Part of a small language model's weights: a variant of SOAP for these matrices.
Each number is 500 + 50 x the weight over its row's rms, rounded and kept within 0 to 999. Layers, rows and columns count from 0. Numbers have three digits each. The size before them is the row's rms in percent of the matrix's.

# layer 7 attention value, 128x128, rms 0.243, rows 55-76, columns 0-127
116:565441581517518550520528517455473464462491521526481471527480517573533526557503360539326518467499577538596556496512515499541481479452545474456483499464526544535508472505563536511444486529496516494537562617518574523495440558507278486546510467558543550528412485525463480452542452533493447494562452429462475507487456498488501474378562531426479433535489526486432555457511533572517436505511
107:576424535532488408510550429567547514471571544538505400537461513390504513460485501433576552388513522499498488529515486447540418506510540468475510411515520516551536529523361436524497492546408461519499440520479456398419518485550612530511585502523478496569589429469497505526528480521476465469398590449548480557487432504517567540467503463466555482563475509489572522534528417415522501546414
110:469562471604454516505457438378493494451578494368500539493527522512514528460487505490521426456486447445535506525471433363425536483521627507467491497433453467515520525503552492533472475541560457492447538490457529550424416492490529503449491519514476503518546494456575535561512501570449639491563603522438488506560573422484418537601461491454502547495459525572592544524502556442459429522454
103:485533538481523456504516396516598447477471589487515521443471586457537517571506500459463499649550529524487483511603512525486520520601524587507556521551373516526490523427547455481596505481481488480499517446516491543510523489489429487562417506438514483492462475392629480400447469516472514517574475501494537484571481474526533604486491516490402458552404480462488460520530439485431449585406
104:466581458480568548466440549440496574489484475439470482420467403461573509499522518543535491547522453509543517456502442622509587557490515421522382517531538482508458429360457564552497490594579511526536520556531489435485513442484382462509526542533447557521475485449462445486559442486595459498466443594475541495487539535440541499521479502475428433438529462419535541470606523477452447566527
106:548492463395587505545507467506530575470479574525405489526543482501494460472537428562512524483459532474447574401518441525594456589525509656562494471646473461495588436515512441415466476501495431410494532516507489426548591457461442501511466437510518463446544477477510490516551469586593497516426586515525477456517506441522537515512474493566459526495556454515519529517511504465395562478591
111:486483537422549470531482500563564487497443449598506503550501515412439500584494503505561461595445462494436475492468501613576536488433433557502471537490570434490481479638465524588458466504483550457504554584501510582560503603551452575604546461491421461544480459524511430419526505449457451530531486494471551439489415510508396474471537426491534586551433525453513519439496545502457499511419
109:529488538445457510539456505455441586465484458467458525508488494601450451576605490476531384516551449458497408492530527424474480493475469515449478484511435567528489515496481561459543493515442408435534487505600448514563495418454528528576580537508480547457436500427497368512489513619522550511488557467578506549457520486484509563558561500433502438463430528547590536569514425357527498473462
100:455571496412399621474559467597514468519469382628423467458445522425594460533461550494577541486585428461470525475548472475448516601488485412528498544486494477459543462516482479481562514453484466435505525564547401531434506535499539502522515441504504488577491495525501480407482475461469447529481467504462431511511410444491492559538530484395534443457432476571433438547489517557577509493556
085:507427511396388514494553455478550563564521422559476507486533517469464554488542570523536516403394433600597460478427503479517534496406429566470511447471437572559463470513525485495527462428558465437464444531510471560469508560538562564541446554462604507489437457459583525506544475486379487502505558472526480479527466469501628414483527519548523458427505589471479501534468519568544518493459
096:486488580535577569470498556538546481558507341448445524379568474500569486568460519417487514487545513502541472448522544514514594508463529454438472552457391505510521559484508484483502436525599484482495516536519447479484428551532448497510479512522460586530524515554644562541460462485560467558456548524522446464514471452478553518488444481423500559451453502449556612517510573461578562410412
095:484553547536536517583542519491519464472481569509472532579538589495443497441528448499372562437546525439539455444528401510514523472518502536440573619548476493475558421592515457546493444473487500463540461530502494519501534498577523446514466489549535548564497486479502433474485558485578521454465329424441469474493529545623583532503545452415517410461539525470489528474496567449601538441535
097:468514577551501471487499510457528518520508571486499618554507459612424544463510426495420478507554521491427469460473561469482577496514525470380486507472438568482593560530436609528552482430501553395514491494494469468513425409605494462514460453550470560490497482442605477484491509489475487534429558488553493469591531485493579541517501419532498499558425446530535424382520463572482496505603
105:629459458380422500475534528489485484491518477514543498439431569406459567514475498538515537434480531580441438502608520538505547473532495552461559478603497420486446517431521515457482581524560386433589527518414551520541505469489516470574493455493522490495511546456542558480540482486503449492559506551587620485557535456419517467491475583533481504560577434519528472496461478558417416526423
083:480487515464564479504450511558466562581490416505539534446530488447533550481442515507514530438448526600510598405443487557503477501500532527488451489530552440523525555509495465630496618555459570527475596490493496531483504553560423547439465449487451573445559501525504490526451565511617367564470396515439487533416530513456526489440581538501515493613442447522535449457451459461475495575470
081:564493520476488470380464482437455544468500490484513496481481536379472619537497445489409440493497461526503529519555479547526560529613477493550492452524461432492447539437517642616483498423468534557531502531506508394465454494542506526498485512568488428534526560429561508461421414418521562446562538528617449402531484505517497435442530473512467551521552489492466492528501514591530591432477
089:468542473472506495434520506494478534475599409501524410429409498433513614459477418487432469519472408388497444478566516539512414435454530450455488580483557488522544478425506438462539513545555446523420588478495458513541498605527473500591534508551432498462476544454556513498487462468549446508621575439426460571597537475447443458527511524534466457510507506582490555412480469509457444514510
097:483424494356397569568524452497451540454430524484560447402487439529519533619417501512627463484509558464453445605536470481571480497481452492495456553529548527462500493528565553477461540452489467457480487454439503461498555448471523580612557478417548449515495515492485497614532543410494564455572484441491510588463509436539446443511500513507506461505530559507521461569494394495470448521515
077:434465578553520595520526490494426540527536534509444496539509531553412489524511450575483506519552571449459569527498487454509488440611458517437488516532529599531508478450416483469410498576482566537441525505488536558484500516496579498459525432452569534432474498576449390467443500544514492528474507458478418561528618444487521482470624538519483433512605455624475431495466447383497485515542
103:584475512562492457451423471488535542490527548456471516472504609495526418447581456457481515529515520380389467497429423592413502435571494539504442460501531429469533470503543452509474525432516478473488500563553438451582536495562502576636531441515550519462452537546444400466515514485563503444481523492435441585456534519568462491431489494540532511536596596439460547504505495537504535534395
090:517400539584509556472496470514445501496578611544530506523568471509471585517455467532552507447434430541493562542535537417541493512554530552513492451520534487429540480463564560444609517589472524501446544525443633506502597446515541448467496427463553382516492488488503467525496517543628479604464485544605517426461510449483570506430577477479487519550442515505467486427523464456535475521581
090:539578471440459522503517514566437475528464484507457407580514456496557460459521524436568538497459582501478474532405484440524391615576514515526491466536484452526515528566444458557494466482536454439455531605488487485533503514412470468605561509579481537594543488625492587478469436502481447414439498527434514496483581540524454519387495391520492490435535575516512503453524429513478471574452